python train.py --norm_place="pre" --lr=0.00377 --seq_len=2048
Each number is 128 + 24 x the weight over its row's rms, rounded and kept within 0 to 255. Layers, rows and columns count from 0. The size above them is the row's rms in percent of the matrix's.

# layer 3 MLP up, 2048x768, rms 0.0881, rows 782-827, columns 144-191
size [ 99 103  98 102  96 105 100 100  97  98  98  98 103 103 105  99  99  99 102  98  96 100  99 104 106  93 103  97  99 103 101  95  97  97  98  98  94  94 106  98  99  96 100  98 102 100]
[[114 157 170 138  71  95 115 105 110 128 125 151 119 117 113 114 149 166 146 109 136 136  73 119 165 125 166 126 175 136 123  91 122 121 125  93  78 123 110 173 132 125 141 192  98 126  77 144]
 [138  79 118 138 117 123 174 104 139 167 113 133  98 110 124 154 114 115 125 159 163 134 156 130  93 123 113 117 113 141 135 130 165 157 153 143 121 158 130 129 117 141 141 148 138 106 146 123]
 [110 124 119 140 110 152 140 133 134 174 108 122 175 124 119 101 123 148 145 129 149 187 103 169 142 154 100 145 136 151 139 142 108  71 133 118 112 100 108 116 170 130 132  89 134 115 134 155]
 [116  98 113 167 112 108  99 144 127 137 110 108 142 100 137 105 128  76  91 109 170 137  92 166 113 132 142 138 110 130 146 110 153 125 101  88 106 135 124 151 109 105 116 165  95 127 132 130]
 [ 85 110 115 128 118 130 165 167 111 120 169 120 100 171 105 130 106 158 170 160  82 105 143  95 157 129 142  86  96 169 145 152 131 103 143 147 119  96 131 151 152 147  89 107  94 114 144 100]
 [175 138 165 139 100 101 149 147 139 110 118 101 120 136 194 134 162 102 133 100 104 111 143 130 167 158 140 133 120 153 109 170 124  87 131 122 156 114 155 127 108 152 105 145 145 162 108 112]
 [101 110 138 147 112 115 118 107 126 132 146 131 115  92 158 133 132 122 117 130  96 128 135 151 151 108 149 103 117 126 112 117 130 174 142 111  76  84 115 125 150  98 131 110 155 177 155 160]
 [163 169 140 105 117 112 118 159  93 129 101 141 112  95 108 148 150 165 143 170 144 123  98 146  99 141 112 125 127 117 157 167 153 121 109 122 113 128 100 119 159 154 107 163  86 148 202  98]
 [143 153 154 134 132 139  88 186 167 158 124 117 132 147 101 138 127 102 103 147 112 104 168 135 108 150  99  91 119 107 144 145 151 132 119 104 139 166 144 105 131 113 119 135 116 153 128 165]
 [117 104  98 143 141 118 103 133 133 136 127 169 146 115  94 162 118 111 128  88 113 125 127 141 159 149 153 156 147  68 124 100 148 107 168 133 143 130 164 141 103 187  80 125 123 151 101 111]
 [143 107 139 162 156 101 129 165 124 134 138  71 130 151 166 124 176 134 158 162  98 145 146 110 136 124 129 114 128 120  97 115 131 130 138 132 136 142 130 142 104 160 142 109 104 139 140 142]
 [121 159 105 118 151 129 152 122 141 121 125  94 141 137  78 138 139 104 107 165 140 165  84 128 137 132 144 116 151  85  75 144 102 139 108 123 145  95 121 162 123 136 173 147  83 131 129 116]
 [132 151  98 116 128 133 128 124 112 108 133 132  78 180 115 107 163 128 138 103 145 103 138 159 166 125 133 154 161 171 138 121 163 124 142 158 130 137  89 154 126 125 136 122 155 121 122  98]
 [156 138 115 135 124 158 149 187 133 154 114 126 144 110 156 168 136  94 162 106 141 120 131 140 114 122 121 109 123 139 174 115  98 163  99 161 145 111 140 129 107 131 145 128  99  99 170 112]
 [137 124 135  99 133  72  82 132 130 167 100 145 103 115 111 179 148 135 138 123 127 164 100 106 115  92 148 123  90 137 139 153  92 138 109  86 131 133 115 134 107 133 106 121 116  97 129 114]
 [117 155 171  65 136 164 127 121 167  97 139 111 150 135 164 135 125 156 120 126 120 138 140 151 115 122 124 112 111 125  66  97 118 129 129 131 122 102  94 134  90 149 141 145 130 126 135 137]
 [121 139 125 136 117 131 101  90 121 121 142 118 137 135 145 153 121 108 141 119  95 117 127 156 138 149 117  90 126 152 165 140 104  97 182 109 133  86 154 117 160  98 132 111 126 127  95 105]
 [ 78 136 130 126 111 142 108 118 135 136 101 154 115 133 108  93 138 119 134 152 148 123 104 133  90  91 135 126 137 142  82 116 109 131  96  99 141  93  94 164  83  95  78 140 130 149 158 128]
 [129  91 143 146  92 131 159  89 141 147 120 107 101 190 104 139 116 125 137 143 124 143 102 112 122 119 130  97 133 177 132 140 122 115  99 128 132 175 114  98 156 123 158 138 151 142 129 110]
 [147 121 164 108 106  93  96 105 169 120 135 107  99 116 115 137 131 178 154 104 171 115 129 160 113  72 151 178 145 122 144 182 159 133 107 156 120 115 155 113  93 101  90 151 128 136 143 101]
 [141 161 161 131 125 146 111 111 124 108 108 140 136 139 154  75 142 124 127 174 131 122 135 147 141 179 144  79 107 145 102 120 180 120 132 136 113 128 136 150 131 118 136 129 122 111  90 112]
 [124  77  87 158 101 133  89 155 155 132 146 132 134 131 108 108 126 143  99  93 122 104 116 139 147 128 128 117 135 147 116 108  86 100 138 128 125  73  98 139 162 115 119  86 117 134 108 154]
 [132 148 156 115 114 145 134 144 153 143 119 149 127 164 141 131  93 125 144 123 154  95 150  97 141 188 154 148 183 124 160 101 154 130 152 115  93 112 116 128 132 156 134 124 152 137  97 118]
 [129 121  96 114 128 129 122 168  95 113 131 129 111 142 127 123 166 122  99 120 126 177 146 148  87 117 148 162 163 148 133 123 107 153 136 112 138 184 115 113 158 109 130 116 151 141 118 125]
 [100 118 106 134 157 153 126 125  98 138 129  82 129 120 156  96  93 117 102  88 140 120 109 104 117 117  91 138  87 152  99 205 143 120 130 138 147 113 123  87 157 178 102 127 140 188 118 121]
 [144 118 150  95 129  86 108 152 134 107  89 104 135 115 113 139 125 123 148 153 147 132 118 139 116 116  88 128 150 125 159  96 141  95  98 130 112 102 145 129 130 100 116 103  92  83 170  90]
 [155 144 123 134 159 121 171 149 149 131 125 113 157 133 166 128 162 169 153 114 157 119 143 126 157  80 130 106 149 132 114 117  74 141 140 185  99 115 120 135 108  72 156 108 129 131 164 157]
 [116 161  94 117 109 144 105 141  89 112 147 150  87 158 161 162 127  67 114 140  89 129 138 100 154 107 167 141 137 104 101  99  59 179 111 132 124 155  93 109 159 160  97 144 116 126 155 118]
 [ 93 104 129 122 176 109  95 125  80 115 155 165 145  98  93 131 136  75 141 159 171  83 120 125 128 117 128 111 129 124 111 134 133  81 121 142 136 154 120 171 121 140 123 115 147  90 119 110]
 [147 123 112 159 156  87 117 170 146 136 114 166  94  79 101 134 150 142  97 118 103  98 123  94 108  97 122 147 137 138 111  99 111 145  75 121 122 110 129 157 170 139 125 121 133 115 171 124]
 [133  93 125 116 131 104 152 146 161 166 117 124 116 122 161 101 192  97 145 145 111 101 113 144  94 115 114 134 149  91 143 152 132  74 108 108 106 133 123 108 123  98 121 147 121 130 171 166]
 [163  99 106 137 106 118 157 132 149  99  72 126 171 151  94 153 127 105 123 181  86 122 121 124 144 183  93 142 124  99 120 124 150 119 168 128 105 176  94 130  83 122 120 151 165 181 173 139]
 [132 157 176 118 107 144 139 118 103 138 185 131 143 151 153 120  83 122 129 153 105 130 108 138 109 113 163 168 104 147 144 133 140 135 114  92 160  93 157 117 153 103 129 112 126 127 131 125]
 [136  79 142 133 107 138  91 113 167  90 156 135 126 102 111 102 102 115 154 139 174 141 156  97 118  97 129 110 131 103 133 130 128 168  89 159 131 115 133 134 142 117 157 155 187  99 104 120]
 [149 147 148 101 114 112 131 142 129 127 118 142 122 133 168 118 141  96 144  87 160 139 137 137 152 151 163 153  99 106 146 109 131  70 141 104 109 145 122 148  92  93  83 101 125 139 119 102]
 [149 157 128 128 185 152 159 170 154 133 136 138 110 122 132 157 135 152 129 154 134  86 110 123 170 107  86  96 142 133 103 135 120 152 116 150 153 133 114 129 115 143 135 145  96  96 150 113]
 [ 96 148 126 110 137 104 101 124 169 104 136 112 121 184 106 116 175  98  85 101 110  98 131 133  98  77 110 134 133 153  91 116 163 127 129 144 138 133  86 118 112 138 113 133 120 144 113 145]
 [154 121  85 126 132 113 113 113 176 131 161 168 112 118 160 149 137 170 136 132 107 120 146 150 113 116 123 129 150  97 147 139 165 117 103 155 123 116 148  93 154 118 101 119  94 115  82 100]
 [115 171 118 157  98 170 134 185 116 113 133 109 138 122 122 105 128 144 132 134 116 122 119 104 120 114 128 108 112 130 116 149 113 131 150 153 122 151 131 132 107 161 135 133 143 160  84 115]
 [116 134 142 111 152 118 147 147  91 128 105 137 138 154 109 108 112 152  88  89 144 146 162 136 134  87 114 105 107  99 144 173 148  96 134 123 172 113 118 107 115 143  94 145 161 152  91 133]
 [103 120 150 131 132  78 124 135 162 136 105  68 112 113 133 121 144 120 121 155 139 147 110 120 116 170 104 130 151 145 147 178 112  95 146 152 121 100  76 139 130  79 119 117 108 130 120 123]
 [115 108 138 111 107 153 131  88 137 131 134 126 110 127 113 130 137 149  72  93 131 167  68 116 138 163 125 119 118 126 119 148 129  98 100 100 156 135 106  92 142 128 140 136 132 138 125 118]
 [ 97 133 105 114 177  50 162 151  77 106 141  95  99  82 116 140  91  95  91 143 129 132 122  81 133 167 148 127 182 111 142 113 120  90 102 130  88 144 122 126 138  74 116 146 121 125 147 177]
 [127 100 156 122  88 122 134 100 120 131  83 114 132 126 104 109 153 168 125 118 134  87 106 137 182 149 139 138 142 164 166 159 145 129 155 111  83 137 102 175 140 137 143 107 129  82 138 102]
 [140 100 158  96 113 123 112 105 131 134 126 119  89 132 128 108 150  81 138 140 100 162 165 119 145 133 130 161 118 162 136 105 127 151 115 128 103 158 144 139 125 116 138 119 166  97 123 152]
 [132 152 142 120 132 126 168 127 131 190 116  78 121  98  85 129 113 159  92 120  97 134  98 166 141 125 181 141 111 128 122 129 142 100 118 153  76  83 161 114 179 120 145 158  98 116 136 164]]
# layer 3 MLP down (transposed), 2048x768, rms 0.0844, rows 782-827, columns 144-191
size [ 97 101  99  99 101 103 100 100  99 100 105 101 100 105  99 100 101  88  97 104 101  99 102 102  91  96 101 101  97 101 100 101 101 101 102  99  96  90 104 102 101  98  98  97 105  98]
[[112 100 166 125 109 183 136 117  91 109 144 127 130 154 176 103 120 112  88 130 169 111 100 119 110 121 136 152  92  88 153  93 107 112 121 124 133  70 110 141 135 107 164 131 109 136 116 123]
 [159 105 166  94 118 167 117 121 142 161 100  72 119 102 122 157 139 142 121 156 149  99 108 115  83  79 128 112 177 120 127 121 120 130 101  87 140 144 108  95  93 137 134 171 120 132 147 115]
 [127 144 162  89 100 154  94 142 118 161 118 152 157 117 159 144 119 139 137 116 145 156 107 118 107 125 154 162 118 160 101 115 103 129 168 125  71  94  90 129 109 118 128  90 152 118 160 139]
 [117 172 138 133 142 127 124  91 145  82 153 123 125 116 143 129 127 138 140  91  90 112 153 110 117 127 115 119 115 102 126  81 144 135  85 110 111 167 138 115  93 122 136 152 151 145 129 129]
 [120 132 138 184 118 154 109 118 125 125 144 138 112  84  79 133 182 137 138 143 141 129 108 139  93 122 115 131 167  84  91 165 100 141 126 178 136 141 117 132 113 150  71 152 119 146 120  77]
 [203 110 112 169 100 122 149 160 170 136 132 146 132 157 146 143 120 106 112 115  98 132 166 120 144 146 118 146 160 145 167 164 123  77 139  87 135 135 141 125 131  89 113 102 159 137 127 131]
 [ 82 136 126 120  73 129 111 111  94  91 127 108 166 110 106 118  98 147 150 111 133 100 116 141  93 101 139 152 155 142 134 109 121 162 185 171 123 142  93 150 170 138 144 172 152 115 139 141]
 [132 137 120 142 145 105 154 120 115 124  83 101 117 131 174 127 146 159 104 119 144 115 107 115  57 132 101 167 103 149  98 156 128 114 105 147  69 149  99 167 141  96 105 111 108 153 132  91]
 [163 106 111 156 171 147 117 155  93 119 115 151 115  83 160 156 103 148 134 130 115 126 137 123 108 117 119 120 141 148 155 101 115 136 152 148 141 105 140 119  97 134 106 136 148 167 139 110]
 [123 144 130 137 106 132 155 111 143 119 137 140 136 146  76 193 130 111 115  84 132 128 131 118 126 151 143 144 111 119 109 154  93 163 136 118 111  88 149 143 116 121 111 123 116  92 158 168]
 [103 152 123 187 131 143 103 128 142 107 100  90 116 157  89 100 110 111 144 128  91 114 167 109 111 148 132 124 178 126 166 132 124 125 140 118 138 120 155 131 149 125 120 121 121 169 155 148]
 [ 59  96 119 112 122 137 142 158 105 149  88 100 104 129 149  96 165 143  69  91 113 162 114 105 132 164 174  94 158  81  95 147 162 150  91 189 122 158 166 147 109 111 164 116 148  82 115 115]
 [109 147 190 136 127 105 112  98 148 104 142 124 151 106  90 143 107 114 145 152 156 132 159 101  94 160  79 129 122 124 149 154 167 129 161 121 141  95 121 140 132 106 159 136 145 106 126 144]
 [179 151 175 130 138 137 137 134 170 110 105 113 134 150 131 116 151 138 146 120 123 157 103 106 122 119 104 163 149 155 129  96 141 113 146  95 139 157 112 148 132 101 148 143 132 145 122 102]
 [112 113 109  82  76  87 105 145 130  92 141 130 168 133 135 109 141 147 107 118 140 115  82  67  96 109  70 181  87  73 144 167 125 158 133 123 142 134 102  89  87 153 119 168 113 127 146  80]
 [126  96 126 132  84 115  87  96 136 133 140 133 151 146 151 164 106 153 155 119 105  99 106 102 111 149 105 118 104 132 154 114 111 101 131 105 108 125 122 105 175 145 127 183 162 149 101 156]
 [152 104  99 119 132 120 151  86 133 143 152 122 123 167  91 183 170 132 145 112 154 150 138 109 121 128 119 134  75  86 126 148 142  81 129  83 149  72 117 154 142 141 153 139 139 155 100 156]
 [137 160 111 151 143 131 134 191 127 105 113  91 120 126 148 156 114  92 120 128 106 133 132 141 134  94 170 131 164 145 137 123 120 124 133  78 127 131 120 135 188  86  81 133 122 105 137 122]
 [131  86 133 128 126 112 160 159 139 179 125 118 118 158 130 106 118  96 137 122 119 130 102 144 170 128 104 137  96 101 160 147 160 123  86 133 120 134 137  95 112 121 178 123 135 144 170 131]
 [123  99 140 141  94 184 106 168 139 133 134 107  66 147 116 111 132 125 111 136 101 148 117 137  84  83 127 148  99  83 135 126 137 175 143 117 134 121 121 119 114  93 133 129 111 137 158  99]
 [160 109 176 161 119 142 149 129 133 144 128 105 142 172 145 108 119 100 144 129 144 160 157 138 135 144 180 123 166 144 116 144 143 149 143  73 183 160 131 153 106 173 120 162  95  94 141 143]
 [136 127  99 140 111 142 135 148  87  85 134 160 102 104 161 165 113 143 156  86  77  97 129 142 133 136 139 169 142  95 122 117 114 153  96 187 143 106 105 157 127 165 162 131 109 133 127 140]
 [116  61 124 144 136 124 114 116 104 127 111 141 137 119 155 143 130 171 117  54 140 135 132  92 102 107 138 178 129 130 170  74 126 134 145 132  66 136 129 162 170  77 123 147  84 117 111 144]
 [112 111 113 130 119 129 120 132 120 173 111 133  85 123 117 134 111 140 114 146 131 113 161 149 121 107 143 110  91 168 143 110 101 162 153 123 114 139 133 116  94 113 124 104 168 141  57 148]
 [124  98 112 115 118 130 115 142 154 152 124 128 147 142 125 172 141 156  85 141 137  78 155 126 115 102 129 149 136 151 150 141 106 140 123 101 132 130 132 125 104 112 104 146 112 135 107 125]
 [134 121 117 120 164 166 121  99  99 116 113 142 158 133 109 165  63 104 154 162 108  88 142  57 102 163 144 138 127 159 172 147 128 136  90 137 151  75 149 119 138 114 139  92 136 169 171 128]
 [109 152 168 148 165 128 179 139 149 114 136 170 111 106 136 115 168 110 153 148 128 156 113 110 147 157 161  99 152 128 136 124 118 106 108  98 174  84 139 111 144  92  97 116 123 139 120 135]
 [156 173 172  94 168 101 123 137 165 159  95 141 134 157 148 123 137 110 148 121  96 126 129 127 136 126 166 122 138 105  98 185 141 129 139 139 179 133  94 112  92 114 102  90 154 121 164 158]
 [134 131  94 160 111 120 190 140 111 126 178 119 129 116  86 140 115  97 183 161 102 127 169 142 106 104 127 138 111  87  80 123 145 145  90 150 187 149 152  73 112 112 137 125 131 122  81  96]
 [103 128  96 116 114 140 111 138 146 172 184 126 110 151 179 105 138 112 158 137 180 140 112 137 175 131 127 152 156 133 182 153 138  84 160  85  91  91 136  87 137 152 120 140 148  77 122 144]
 [148  95 168 122 122 103 160 142 150 110 113 125 134 116 119 149 139  84 136  86 104 129 150 120 122 126 135 101 104 119 154 135 139 100 128 165 151 143 119 171 114  71  74 149 180 111  96 126]
 [140 113 157 147 108 134 161  65 118 121 120 165 144 164 155 149  88  93 104 115 118 141 130 154 131 208 129 142 143 136 125 111 122 150 121 123 122 115  97 126 122 114 118 126 118 147 120 103]
 [146 133 157  92 140  99 120 124 134 132 161 136 132 161  94 122 130  92 123 102  99 121  83 122 102 121 115 141 129 154 153 157 122 119 166  90 151 124 116 113 124 163 145 150 128 117 128 115]
 [126 121 147 161 103 165  62 122 156 124 136 117 162 115 108 135 107 129 110  98 133 117 147  94  74 155 143 142 139 139 130 197 117 142  94 112 165 151 110  94 116 129 179 122 125 127 109 150]
 [126 102  99 123 132 160 118 111 133 156  94 131 110 141 174 154 141 117  90 116 168 103 175 112 128 150 112 153 100 156 110 123 152 142  94 158 150 130 128  99 115  88 123 116 152 125  80 123]
 [129 106 163 165 139 129 136 104 133 160 139 134 104 166 153 101 152 110 140 114 133 132 124 109 106 149 106 102 147 137 127 140 130 144 112 147 102 117 120  76 119 130  74 152 146 112 107 120]
 [156  99 115 131  87 135  77  82 124 145 142 120 109 170 134 169 139 115 134 108 124 163 124 136 139 140 128 122 143 164 101 111 164 166 129 107 116 147 134 111 120 133 101 152  89 115 122 122]
 [139 134 106 103 142 124 138 145 125 143  89 149 170  80 146 143 135 167 127  87 122  98 123 152 111 186 120 101 133 143 164 158 156 143 105 161 136 109 135 148 120 141 158  90 105  92  90 103]
 [108 160 146 139 133 186 123 149 143 153  98 154  90 131 126 112 140 121 106 110 111 122  95 100 151 119 155 143  96 134 137 132 130 134 135 112 155 131 183 111 165 132 156 157 120 137 147 119]
 [137 127 141 134 132 128 174 129 181 126 115 113 137 135 131 173 141 101 136 147 122 149 104 119 134 120 145 115 102 115 129 148 134  98 150 153 166 117  96 136 134 134 133 134 161 170 105 163]
 [151  99 142 134 127  99 109 135 118 170 126 136 120 148 142  89 174 158 105 143 115 120 152 168  92 119 101 124  74 106 134 129 107 153 169 212 133  91 115 110 185 114 134 145 108 116 153 132]
 [107 140 180 119 164 106 113 121 127 148 130 175 125 176  92 151 123 127 115 132 140 139  73 128 135  85 179 102 143 113 103 138 146 104 119 103 131 117 124 112 168 111 113 161 108 112 106 114]
 [114 120 112 114  84 156 108 126 136 101 126 106 138 159 144  89 166 119 133 118 164 123 138 136 127 135 122 182 153 129 129 151 138 145  93 128 109  89 123 131 129 147 115 153 155 108  72 144]
 [135 157 164 146 160 104 108 122 141  89 141 146 119 113 108 129 134 139 153 121  84 175 129 162 118 117 102  83 138 139 145 178 144 111 113 123  84 137  95  99 103 117 125  81 105 178 125 164]
 [157 120 117 125 105 161 103 110 138 140 143 134 118 138 158 153 134 141 129  91 144 125 181 160 137 133 131 123 131 190 126 153 126 163 137 113  71 199 133 152  96 118 107 143 170 152 167 139]
 [121 165 121 117 123 159 136 100 134 119 103  95 153 106 141 135 135 109 147 112 112 146 152 174 103 118 147  87 101  71 125 142 125 104  98 140 104 111 122 121 160 143 113  96 132 154 154 156]]
# layer 3 MLP gate, 2048x768, rms 0.0865, rows 783-828, columns 144-191
size [103 101  99 103 102  99 101  96 101  96  99 100 103 105 102 101  96  94 102  98  98 100 100 107  95 104 101 107 101 104 100  99  96 103  97  97  87 105  97 100 101 100  98 104  97 100]
[[157 142 144 133 131 116 114 136 117 176 134 112 106 112 133 124  92 111 151 148 116 151 149 102 148 119 154 112 143 135 144 187 104 143 113 176 128 162  76 139 121 129 138  86 128 150 102 148]
 [107 137 110 110 111 116 165 101 131 121 125  95 182 118 158  82 106 163 154  77 118 112 105 102  86 136  92 137 121 133 135  92 180 114 150 110 146  94 103 120  83 135 136 160 120 125 189 134]
 [132  74 116 155 127 154  97 102 152 145 125 146 127 130 160 122 182 140 115  99 186 108  92 146 137 123 127  83 132  78 115 155 116 122  93 150  98  65 113  93 151 103 134 129 124  85 176 106]
 [167 178 120 178  58 137 113 135 105 118 116 109 143 106 130 133 104 133 132  96 127 125 161 186 132 137 131 126  89 166 156 142  83 149 162 101 113 114 140 145 131  96 135 121 146 129 139  88]
 [151 143 151 162 143  95 150 115 109 120 110 155 105 145 131 113 129 134 140 148  99 136 156 127 140 137 115 184 204 109 173 124 173 101 103 121 100 129 159 108 167  89 133 115 120 119 123 106]
 [108 168 130 106 120  79 140 100 134 124 122 132 140 101  94 169 112  97 132  95 135 162 122 131 151 115 141 115 173 131 163 142 124 106 163 169 115  93 107 133 117 135 101 117 140 110 103 136]
 [126 104 134 122 128 177 101  94 109 115 148 113 165 104  91 131  83 121 115 109  85 155 121 111 160 105 121 164 153 119 151 119 114 145 124 142  99 157 108 131 106  87  82 142 109 144 142 121]
 [ 94 141 110  87 121 129  96 114 137  50 124 157  83 147 123 141 185 151 137 121 182 155 132 132 154 151 127 140 139 134  99 162  88 127 142 124 129 105 176 124 120 137 112 118 130  95 137 121]
 [166  90 117  98 189 124 108 160 144 118 140  86 112 115  97 118 107  88 128 168  91  87 155 119 119 147 110 167 106 124 150  99 133 112 121 149 125 140 161 113 154 170 180 123 141 144 127 145]
 [143  92 106 131 110 133 132 153 133  89 133 133 146 160 119  90 164  81  99 128 123 136 130 138 109 109 129 173 152  90  80 135 141  96 130 106 118  74 105 150 135 157 142 146 112 132 126 129]
 [148 119 144 133 114 148 123 145  96 139 127  91  94 157 150 108 138 128  94  86 152 128  88 151 103 123  91  99 146  84 131 123 108 112 136 135 121 134 110 141 152 135 131 149 102 135 140 115]
 [158 121 111 152 124 151 115  97  82 149  93 109 147 100 124 153 130 142 199  89 151 135 108 148 119 116 156 130 102 131 141 136 122 151  91  98 145 109 139 120 157 155 130 128 153 126 137 113]
 [146 108  99  70 139 104 138 119 116  88 165 126 125 131 156 135  99 137 101 109 121 104 100 136 146 125 119 144 139 137 130 135 142 128 168 142 127 138 144 174 134 138 134 124 105 113 121 151]
 [109 140 105 148 146  75 139 117 132 148 122 126  93 109  91 167  97 127 141 202 173 138 154  95 132 132 134 117 102 169 156 153 136 103 130 149 124 130  92 170 124 134 145 118 144 106 123  80]
 [132 157 109 115 144 130 116 129 119  86 140 104 125 143 118 127 118 111 147 124 149 123 111 118 123 147 121 123 153 136 157 137 155  93 128 141 128  52 121 121 151 158 144  82 117 116 137  88]
 [123  92 143 114 142 123 149 134 161  86  65 135 140 111 139  91 119  88 163 119 113 123 134 122 126 120 125 151 156 144 154 145 120 204 102 107 117 140 101 127 116 134 111  88 106 119 131 110]
 [119 151 119 125 121 131 133 112 127 111 104  93 139 130 156 156 104 110 150 130 127 144 157 141 144 121 147  88 138 145 115 156 136  98 122 147 103 100 132 122 103 130 138 133 143 129 173 123]
 [130 106 156 134  99 144 107 101 128 114 132 112 103 169 142 121 109  88 132 114 116 134 117 146 107 118 140 136 112 148 113 134 126 133 159 109 118 126 131 117 141 150 143 127 144 158 113  98]
 [ 90  86 131 114 103 154 100 165  78 114 134 142 135 101 111 133 150  91 106 138 127 119 118 137 146 162 141  92 138  88 147 146 111 167 151 144 131 124 132 119 118 137 162 150 139 112 126 111]
 [101 145 193 102  74 143 182 104 121 139 120 138 123 116 144 120 131 132 162  88 131 119 123 128 174 128 141 139 103 144 141 162 113 104  93 170  99 135 122 136 143 122 169 129 115 144 104 149]
 [ 72 150 140 164 151 160 115 150 183 103 176 105 171 116 136 157 108 142 135 146 165 118 154 131 136 129 126  90 108 142 133 134 118 118 135 142 142 172 124 153 153 162 149 126 117 140 120 159]
 [121 125 109 149 152 142 138  83 117 145 170 151 110  99  95 168 118 136 136 140 115 114 123 139 137 139 175 124 134 142 151 151  79 150 132 150  97 147  77  96 149 186 121 121 132  95 140 158]
 [127 141 120 134 140 135 148 155 167 111 169  98 118 131 152 105 138 159 164 153 104 143 153 116 121 106 151 175 142 141 155 134 104 138 168  77 135 166  91 164  92 137 110 155 118 143 126 141]
 [126 150 136 140 156 165 138 121  85 132 137  97 132  95 176 114 136 100 153 134 133 131 100 130 125 139 148 125 139 155 143 117 119 132 134 129 128 107 138  96 141 112  93  75 149 168 108 125]
 [107  62  98 142 155 139 157 130 120 158 150 169  84 121 127  97 104 152 172 112 146 139 110 131 134 133 148 162 134 150 161 143 150 113 143 102 173 178 117  93 151 121 169 124 172  78 124 120]
 [119 121 161 121 168  94  86 144 101 140 119 113 124 142 134  95 134 134 171 127 133 147 114 136  88  88 140 119 104 163 146 141  95 149 119 126  94 139 118 179 148 130 121  85  88 145 143 116]
 [123 120  92 126 106 111 118 158 101 123 110 148 127 161 114 121 122 111 174  99 157  97 163 124  98 139 139 118 126 130 116 125  81 123 168 116 126 128 163  95 129 140 128 119 139 129 127 108]
 [ 86 128 153 157 124 101 121 143 132 156 127 132 120 160 107 149 102 128 121 106 110  87 126 128 116 144 140 119 164 123 135 102  79 160 156 131 141 104 177  93 128  82 136  82 117 158 160 134]
 [127 102 117 131 145 143 118 104  96 134 130 173 133 143  97 118 150 100 104  98 148 123 139 119 113 102  76  97 123 105 147 133 152 146 174 111 130 130  81 131 157 135 126  90 180 128 100 136]
 [ 95 127 171 128 112 126 143  98 112  99 108 147  98 102 142 124 161 121 129 113 116 142 108 103  80 110 104 148 109 128 143 117 133 130 146 101 110  83 136 158 124 129 107 117 130 144 106 162]
 [193 115 103 152 122 147 133 128 107  93 134 138 136 144 139 123 111 111 124 127 133  93 120 129 132 128 101 164 141 111 136 101 148 142 130 117 106 143 174 122 108 126 124 162 123 169 151 150]
 [ 75 132 139 125 116 123 126 137 100 154 111  97 115 127 146 158 126 134 129 106 146 133 131 135 123 135  79 144 107  99 111  65 134  97 143 113 208 131 115 116 124 141 175 105 146 104 177 160]
 [126 134 138 135 112 185 164 130 116 111 148 100 121 130 153 156 112 112 127 144 175 133 120 149 172  96 118 144 152 102 107 130 127  97  92 115 114 142 112 116 151 173 134 156  94 121 114 126]
 [126 130 111 100 112  90 163 122 172 105 111 101 179 118 139 145 102 107 149 120 130 144  98 156  98  88 114 154 122 164 108 106 120 147  96 112 142 163 114 100 105 138 109 112 138 106 115 145]
 [136 141 108 104  95 147 129 133 147  98 132 122 112 131 159 179  96 130 147 139  98 129 123 115 109 121 144 119 137 133 114 101 115 130 127 126 112 154 135 138 151 105 156 102 125 135 204 121]
 [135 124 108 153 141 176  91  73 129 116 134 127 160 142 147 160 131 168 139 139  89 155 123 137 164 109  82 130 134 136 160 135 174  83 123 161 112 123 143 134 156  91 144 126 121 113  96 115]
 [138 101 133 119 129 125 129 135 139  75 185 115  93 139 127 105 137 159 127 134 104 109 161 169 104 173 122 137 192  99 131 149 163 114 121 138 108 138 142 134 133 118  82 118 144  78 144 165]
 [103 134 171 123 139 104 129 128  91 130 118 136 132 136 167 103 121  87 138 153 157 164 133 136 124 118 107 170 103 156  86 130 159 182 164 125  96 122 116 136 146 126 137 143 158  73 111 101]
 [152 126 138  89  86 145 159 112 132 166 144 176 125 130 116  85 112 166  72 134 106 155 159 121 121  84 200  87 130 139 136  91 130 125 100 145 140 144 118 141 110 147 124 133 116 132 144 115]
 [120 171 146 100 125  82 117 118 132 167 158 152 109 106  93 113 122 127 134 112  95 148 144 173 136 119 131 108 128 125 105 100 144  92 154 122  91 147 130 147 111 166 130 123 117  86 102 134]
 [ 77 146 169 104  92  99 116 134 126 171  95 107 126 155 134  71 131 138 119  96 172 131 122 108 131 169 131  64  86  90 124 109 182 188 131 157 143 117 122 165 136 166 130 104  75 116 100 120]
 [155 153 156 117 109 117 105 149 142 106 139  98 160 144 109 108 132 186 138 152 104  75 123 171 127  89 102 132 192 185 129 120 147 156 113 111 105 152 114 196 118 163 125 113 152 123 146 109]
 [146 145 129  92 120  95 141 135 133  99  86 120 116 133 115 103 117 124 125 145 139 129  99 150  91 143  78 140 132 155  80 125 106 130 118  88 142 131 186 102 102 186  86 140 161 103  84 166]
 [136 150 112  88 101 134  99 152 112 127 188 171  69  98 154  77 110 145 153 135 138 113 145 135 125 133 110 156 181 104 138  64 130 101 131 131 127 135 145 142 101 114 119 124 136 119 139 104]
 [ 80 168 162 125 142 132 131  86 159 104 170 149 136  95 131 115 137 106 215 176 125  90 153 121 112 113  92 116 149 129 138 159 134 142 154 123 135 179  90 189 101 118 106 118 113 124 143 122]
 [134 119 118 156 108  88 116 159 150 111 124  89 169 141 167 134 106 120 100  87 107 152 133 131 136 118 108 133 135 132 146 171 119 141 109 166 123 150 159 128 113 144 126  97 156 136 108 129]]